config = dict(
    d_model=160,
    vocab_size=16384,
    positions='rope',
    init='normal',
)
Each number is 500 + 25 x the weight over its row's rms, rounded and kept within 0 to 999. Layers, rows and columns count from 0. Numbers have three digits each. The size before them is the row's rms in percent of the matrix's.

# layer 8 MLP up, 640x160, rms 0.0662, rows 619-639, columns 0-159
054:510546505511493487529505556500466494541529559487504498501548518493479507477514481492489512511485497482500490503503505512516497545502535521557500526514474486530541503536509497515473523481507503479519459530536510452523527443455533471515502529492490481465516510516525470497456454517512514490527471516512485520478525547542518560459466468490480539501464459519505503480499489486506520539531467483484461526531511498500495504496494488508463522498513523494540499531500523515497434504525507
102:560492541493487479512549480506513503486511476516535485486497499490488509486509496542486479484481537466488513527496519509471516519492507532527515531545493488521511536501457487498506512510490490450490457536500553521486488519507532498520571492486495466498539517529513459493503537472507512459499527518482530473543541475529481511516545512525429520510499518460503560493525485472505481503476462502486507521469508525492482491484498474527476480531531529481482478538487506430506494511506481
099:498518508520522521485512524482529457512532479480490436508503544480520505511509479525485522504511485501508483519468506515541463535520544474505499510512541496495553516510445478507511494486522519531462484470493529453496535489489487520507491499489492507488484531500515495486494451461538494536466529495512511472510484509545552509499481540485501500494493513455528505495499466455541548550506541546516522465462519516487473503487509503523480464491545452469490555495480543505500511502474495
089:533489535476514492553479521495473471520487487507496526474445534498509500466470476470501473589503500498470489505500508495484502487474504547476500504535469463502474486506517496481502450497503449519573490510491476522466492523527507510449512528484436501505519475499505514481482463493439491464502475505508530513541511510500535523478487519536479540515503482481477494476504489488491532480495532477479454480503547501499500484522518475496522514480511481483507494528493506478545527506536453
106:488500503473504473514506453507526514536521499514534498495520503482531521487530496494530493480488492491524543496490455525502498490488520465524428483501492520494501466472503509501512500495510540510543499508461482422485453465503538503531484509484486469498484474527526468468489480518530491518507502475530440472465486504554564538492519504524472518478485503520498504518516487438518507573516466493533508498491512486465486483476485476479510533486523506497506531520460491496520442494496517
104:495503486525478475519510506481532508517501482522533529508477518491490495512501523523527467555462472515486502519529515493496536494457500505489493521530522493595503498489501473502485528430534508500483494501570490492494484476479499536524490506530497472523508501499458508474525533489529481536505498460513485506447531488567542539451493471503474484511506526501503538505522511495475435498477509451503506526508489454489538486487501502490516499497509507519524483501455546480492503530506525
103:476501489501477479511545492556530517470473514499514522514536519486495515469521553486494468489511477495516498503545507511457557505479532493524483476495512490490543524481482488506501508501555481493496504520488504521502445493508568477491470532505479481540542508460525468485478475485465522513475502522519482522520555469530460521495472528482490506505492518524444495490540488509505455484516532457514518464529515485531470466519493492528521509495479525525519505555449518531491486517500499
102:513479506520488456514506519532535484501535502473523500520534532529483490495492532480466523505550465508481467534434480479520526551504511508535521495521512509532512507508475478508479487492541517482488451508490513472506486486514512485511512536498482513521497503563516513516439497473489493486501523491492532485517493471501489493497524518441429518478482490469516519480497513472496517458490477477527509482527475519469481491485487438492465533474501546503587519503498514502539478520492504
106:508502493472483515513503509494539471489500501484502539496452482528472499480561476509460490500497494493471495527574509505487492499471522523546487504493521459474521527539462450459469524500491523488448490522504462521473475467504519484515513522490437453512529510477523499495515495497507450526486530515509517492477481460484483497500468460497467520522523447517486543508496442554536505490484529510534496498498499530483495485552485525493475500478502490478507490507482522499483516561512499
101:520512469521525507516533492526530500491509520512501484474505502467521574529513449545495484481473490527471484507473485503470506479518507475507504522526492496519500507474493515529505513531521485506502509545484518483460503486492563486481499489522493487502509474520508506473476481470539495474487494529499518511500471544495492539496428494519478478484444507502515487513502459435503516550500524508542521511452526493492496480477592509470517520512527492473526493516423489504511491520517492
106:527531512517542503495510513520473517502568477515512483506531507530510536498543495501489524539510521496498450491538524512506505475486516524529491484502460456498511461513482462559477517507467468491529497473494526500467496510513567509507513508523465435469497501470526518461481500496478539469505533544467502493465498496479499537480526504474514464535523471512499534493501524476492499529484484542561527488519487499494486495520517481534533496506497532499513504518491558527512514533542475
090:484511537448486480528499515478470475501497515496513517508484481506491538463497506514471474544541510451527454457505484506518513528513483488510497509463483508466508492491530518493507498505513503526538494541496457465473469468487500543497467552533496504494487494521489522500483493509451507448470492511530550525526520501454510520480499472512509508476477428517516526536519496455504513494506473488467480506527444498513499493490563439512513538494501538497498452478513489495505461506482518
127:497517500505481482509488485513520515489521527514505512453484510553521490488508513511529540508491493514472491487549484471481543489507500483508516480536444496533558504508480509510492478507521500543493429547488455487485493496481530506546464514482512464488475472530522510499492475478493494488520484505488535530515474532508495480479503507533528485499475483488476487532564474534469494506503479447489444543535512433512526469512513490512507459459508509483542516554474499524529492493518506
114:456520508494508507510532496506495501519500513479540513447488518534455499540494539475482462488469482489502514494511517492498509538526488515510502478479517485520514489455533462536515501450513494509486502518425469475547451479501508507490493545502498471515501484445539479494493481465498487516491535467499506520465509499458515503549511492454508526491473542522533497490485503520537529523538485566516517495472499504513513460533509509505487485483548528492543514493453512538495453498520509
113:486503505522504506517509496498488510528514478507508501496479512567488488526512466506485503557483451507474481493507534507520518537477487478528515504499489533548518521500496445533479502495500467507504485476515532466457486500480492471544500490452533433509522520476503510562450487491500477510511503520514541513491523482521454536486474539517476528505529486449506476482505462490482497496501511524494473497554516488498480478491605507502477479508531499470463486508507494470518499525515497
112:474523476520487521499493540531516478509521510517499519505494524477509523486529500541477548478474478532492463508554523555469501505477520478576519493487479520517529493517525511522463496490540464501501488530536514527555524477518542494472460528468520485529521528534500451497472506470522514489492504507522542507514515524521474483472462549492500501465469524484521523535504447501500520497465510471501482504518492484517508507514510438518504518510493503473473503575489519504519512508477484
086:503472514520499553495490472543501473505532495444535505491506463530495495417460545491482551484480496517508522530494541548521530502468561488498504508478531485505518514494532486486548498480540522517501502497550514482534438496496531479544487513485506499507522453495518511504533467503544499498498540487518491506528537453517506500479517460513477477517487515489515546493492501474500500547508471509505496498531490515470456513516479505500478518454493492479490455494503492483502492463494500
101:498523549474486481499490595499482535527503497499522502503517497492447471465493515497511462492433506505452497451498508496510528487488544542491548493503492523519513529481496474502494490488499445470521486496531473518461463529472475502483494531544484524496515522471495464499490505490486498467469490485543533475506519460547483491474472478456466496481474529479518535483509517484518520487509505500526493554508504484482501488464501530505523516505520501483470491500498502486576480520520501
096:487495478485510527509516494471552490495491518468471514479470461511526533468493550509481489515481493504462517456524526501479535527498509464472512512472523502535487525506517502480479499466490549501506496504487474489509509521511490532507545517494441481497487484474500532478499458484466500507545494547536499498515506486534522525509543474499517503519518442516538576459462528538528468538506548570477483513500516540471521486515513489506519490497523504531520480488482502516500485523472531
085:517499447492491526493506490532490465486473513531501515489473529461527503454499470496543511508474499476511468538477525478498485523498493536515549504490494482496490498487512521491457508495556470485517494488461525516518535498496515517503537478500496482528490530498521494463501482514480430444526502501509516509520495534501530511478519464557471513525526500518512489454461502463481503481499547489502473496551495543501563475511482464496489544466516527516474526515504515520470537529451468
100:494506509498476530518487493503499485521477501531487485470457496472508493497499505488492547483534459532473498533508487490548478514479507518505501500452459476481488475508550534485529471510501501474512522528492496479541502460511549537526489515451515482463497496523504503513456476529477498500484468500500506458540466522524514509501502513496487562521508485478549517512484532489439501513528505497474489473494567448486502504474537453496494559504505472507491528513450531525483494502458540
# layer 8 MLP down (transposed), 640x160, rms 0.0765, rows 619-638, columns 0-159
045:481486454513489507505540507504465463515478559504538526505465496514520491458496443518483514472480470538519434491471503504540507526550513480535486486546481480502527510485483508485513506486511498483514507454524471470491546543476524507527487522514462474514488471469526504473504467523479471476535511522483484503468520498471525491475520511496480524523503482501464513485511524491491483524505460497469467491535526535549490479509566507488487523520497543490554494486486509529463513501480532
102:515510513450494504491531470473517529524490507470499519552537445527512516516506462475503501514467502457485512492443499466530487494526477474500536510521466512465516472501509523513504515509520495513507461492500526500488506488495488495531451502477469608471527496532502491529502501481467498491525498469510489481539459486511488503494507479512511513511487508480509507539525505519514526470509528497561540512512472472520484463464519512493503519508456464487533526534464464460549482515504515
104:482461489491492527506545461516520511515493506504523541503541462549478510505507548493497505507488497506473492496532498478440509503512468527494466520543460502524527460494482480490557491502509535475517514524475467525511476491504499495474471526506506524441536497511506529497471507538504501492511500521512499506466528486517482496530492475520489467480513499547495462527472538453467462494480522533514459525493462448517474496530471475521473501502509528520531493512504454465519455488567500
091:470526507545504529485514479518450506475486475505535468465555511485519456528534490513512505512517528486518511515488497510474529534522513483499512521502534494536515466479469482505511515483514484500464527530498555526505482499487499497545502518482484534515536516484483540542529566535510500505474498503499464525464497500521466504510532518472477492459516471540497519514484513505480474528490463508493507463489507501488490536520446500472483486508543509505490503497566427494553545499515522
110:474514497491530518482482490514488521483489499511528489457480483523521479545527473510433490504480518495500501500515438470505464475498520502476455470492467528566502483474478507539481478492457454501454518521509499499470509474523500505542473507493500484479505506501474480480507535498544488484517430498517528535504439497518510461523511539523510487476511520514529513480489543512507533445493455477506520540510464467505487465515506524517529498485480485520518549515504501465532499519526510
106:499527484515517520515471502471526511521547479479521542548486505483518491502522527499517524513474532522519500475476504483516495493495521475476474569503547523531507497506491521485472477504487487521467517460512519507502491550488517528528494495484462499523469535516468487480556513524513478507555485448502508545464555489468508484492513542492517489493510498524495488517518489546489476499488470465422487463480482512512531512521495497480523515541454497524493491513537499432525521489498529
098:470478498475490560516460535480529444467482496514471507498535494480527508476472448486508499515501527503533484471487522530503471489540498511516504470488493509503496508510484467482475551503537520480467528506492492490491483500518482478466484503471496544524509476465514496523534528467485481479470495515531508484504483523515474491544474465499500504516496495525509485453467471486513472430514493499513477523486548484491493498492432576508490495467466522511453468515530451513455496518503508
103:548490519497530479461498473487468503500538530504482461561505460521497479498501521539493527501531493497495497524471473513466513524500482523484496484478466494533495495540487531507526501528583490466516511486507547494451485538546475545463483481518505475461524471521497495480476494522477512466524521510459513498543535484484466471515489505489468496509494504540519449504553508508540491484477490476498512495525495523485489498476469460504515505512517529552509515521539483485519466539490485
105:467513479470494510517538485490512469542502473463488510492502513495486511491527499485508533502463483465480530466434501501529458497459501494479510500524515503496501501498515527520512488517481488509516498507497486558487478514496457502495511500461501501470522513489517545471492469525481497512514452519477466490488484525497393499521516479515523521513509556576495475463483530464464517505479481502480492534471509494476527490487460569530528522492500479491517492460481480467492480527508483
106:504534519488479510497446495505504507487511508460509565515524484483510483526520465461476483487498510472500505526495517487537529510483498482493494504450488506513525470476465442516506493480490463474479536517528474491526537477530488471507502472505503507473554539494493528522559577514522514533507522480519479496500446516526522467499479516505491491459489443504511538483468492571509515488483475514489542479470533492529499526489514512468491504499528492450512463478497467505515526506487510
100:514524561438505488516491519499513486497502489493470501510525501473470522498503489538506523497515519427495477491471479504494522495536528528498531474497508527505535491507509493505466476493506513462470510498508494527475524529468457504525502488467448516477500487524512528481491519566482531491584480513474511527450529472463473502509464567488501506521466450470505520498510497454500502483500462551500503467532457506513479502525480493519518507508517471476535480478521502488506516485517483
092:483479489472458513464489527495512490525514487476493500521526549505498461546499508481515499504456466517510486502477450496457494502463536489533495506535500497513451503521497527480533493500485510449531499509473497529510509537482476521497513495480522542498514523467503508485464478507520475501497465523508485481481507481493444488467498489506469521491509508519419455524491479490505473501476525544491475466482487506532500479457449501478487481443479469445486518524471460448487508492532536
108:502485483537505478501494503449502469523498500498481502473496523481515486457504517512526502493523522512489524482506473492496498532491511464503508451516499504533518533503476542496501479475458526511504449529457455492501512511505479436530485472526492490511502443479513538527487487495458487506477425482456493484490495527512462456499482515544545460491508492532479459488469509517469499504484443515506466459494512477465541502511435496507513486514495515518509485494516474529526478446525511
115:512479495504505498479483498487487459503526468480482488505530501539494513479510559517541463485501495539508501548513530499533518498529487494477485469491478528478502444497501517536514486491483533502486502484523549469539469543474517501514530525553527487550482443500483531492509456536476459483471551505484474469481517497505520486540466517472527507498518541559474510473504496465473525472482515515515458532535532504477472489517458484507472493519476450517493504499484496527508521508512484
113:505511513514499518480517540512513513546474474532539520506509467494477509544486491472494503531455517494470516533461522506456485487489509526519518483474491525505462464540492506487474464479488488507495537462482498555450436524463464493485519458473522482468520448495489523514459531523486521502531489539508473509520507490452485514518445496483535496505521548520499455519530482528477517501493526476485516508528509497525508493484503475495515504463457486505483495536489457448525518521504504
107:504485485488548502492494506544533506463503508487459508497491480505501504509447533500453526460485487483480488514506531490526478507501556454523502473482493499501466559471470534491507498447487516517506509513489509528573534522492455504469496504430459460526486497512530500493510488518517539494533492495499473468489514471512485515522502525453547512506490475509502518517528477458453474496481512474496481502511549506523522507556485507533534522509451512493480485477467487495524521504498485
087:511501517511498501498483522538517482465483472533514483489547525494491517511499480508498486443490512488544496481432502484462506517539485505554516484499530537462485484550474508520491481502475439492489502470477504510494570483476436497532522482526446567473512536539494478524472501481507504504489504506526470468498475492463463541489515494480542508534502506494489464483543484488503490462478501487490541505507522511482505503521446495499531484500518500489505494501556485535485502504495511
099:476458469528516481502501491497501507486522457537516469473480501455544493511488522529519504472509441505485515519543487429513536485533503515526489502505491446473511476493523477511510500488489447498457520464520506527556528516508523485519496461482494530491476534480547479504505493480519480494526536488485470482486469529499514517521512499527544469461482482475488458494478464543546479511516514511518487519512496493496527524462522517432544511508491520473491525493515490534508515540483520
098:534501504478510482500455513486549508499518496536495498510487491545522480486498507549525482505500529519491516483490496478487503543545461499477476510514531491515519557493465476505527480506481520537480516474484508503510516506491458516503538497484522414556474529535518501527500505478494468463486539510483497530510462535518503496554509500492534435517497520543479528494518501517466498473509484518497523498486536523491543507523495544479518535512499513540526520533476480512502453460461486
090:524521491525550502498474500531504514519423497460520541499462471474507484488524511525503510555515481472501460533460484532521492509498516542529495512491490473487509485486526516495513457502532498516498512460497452533490499480542511478494522489506521532532472489518521517476498490530489535485484483505542531496539484520489537502493519536474561463489504450489474480500526540492531509475514525506474487477490490507528559487540450495453483500480483506483487539481522505489540544486509502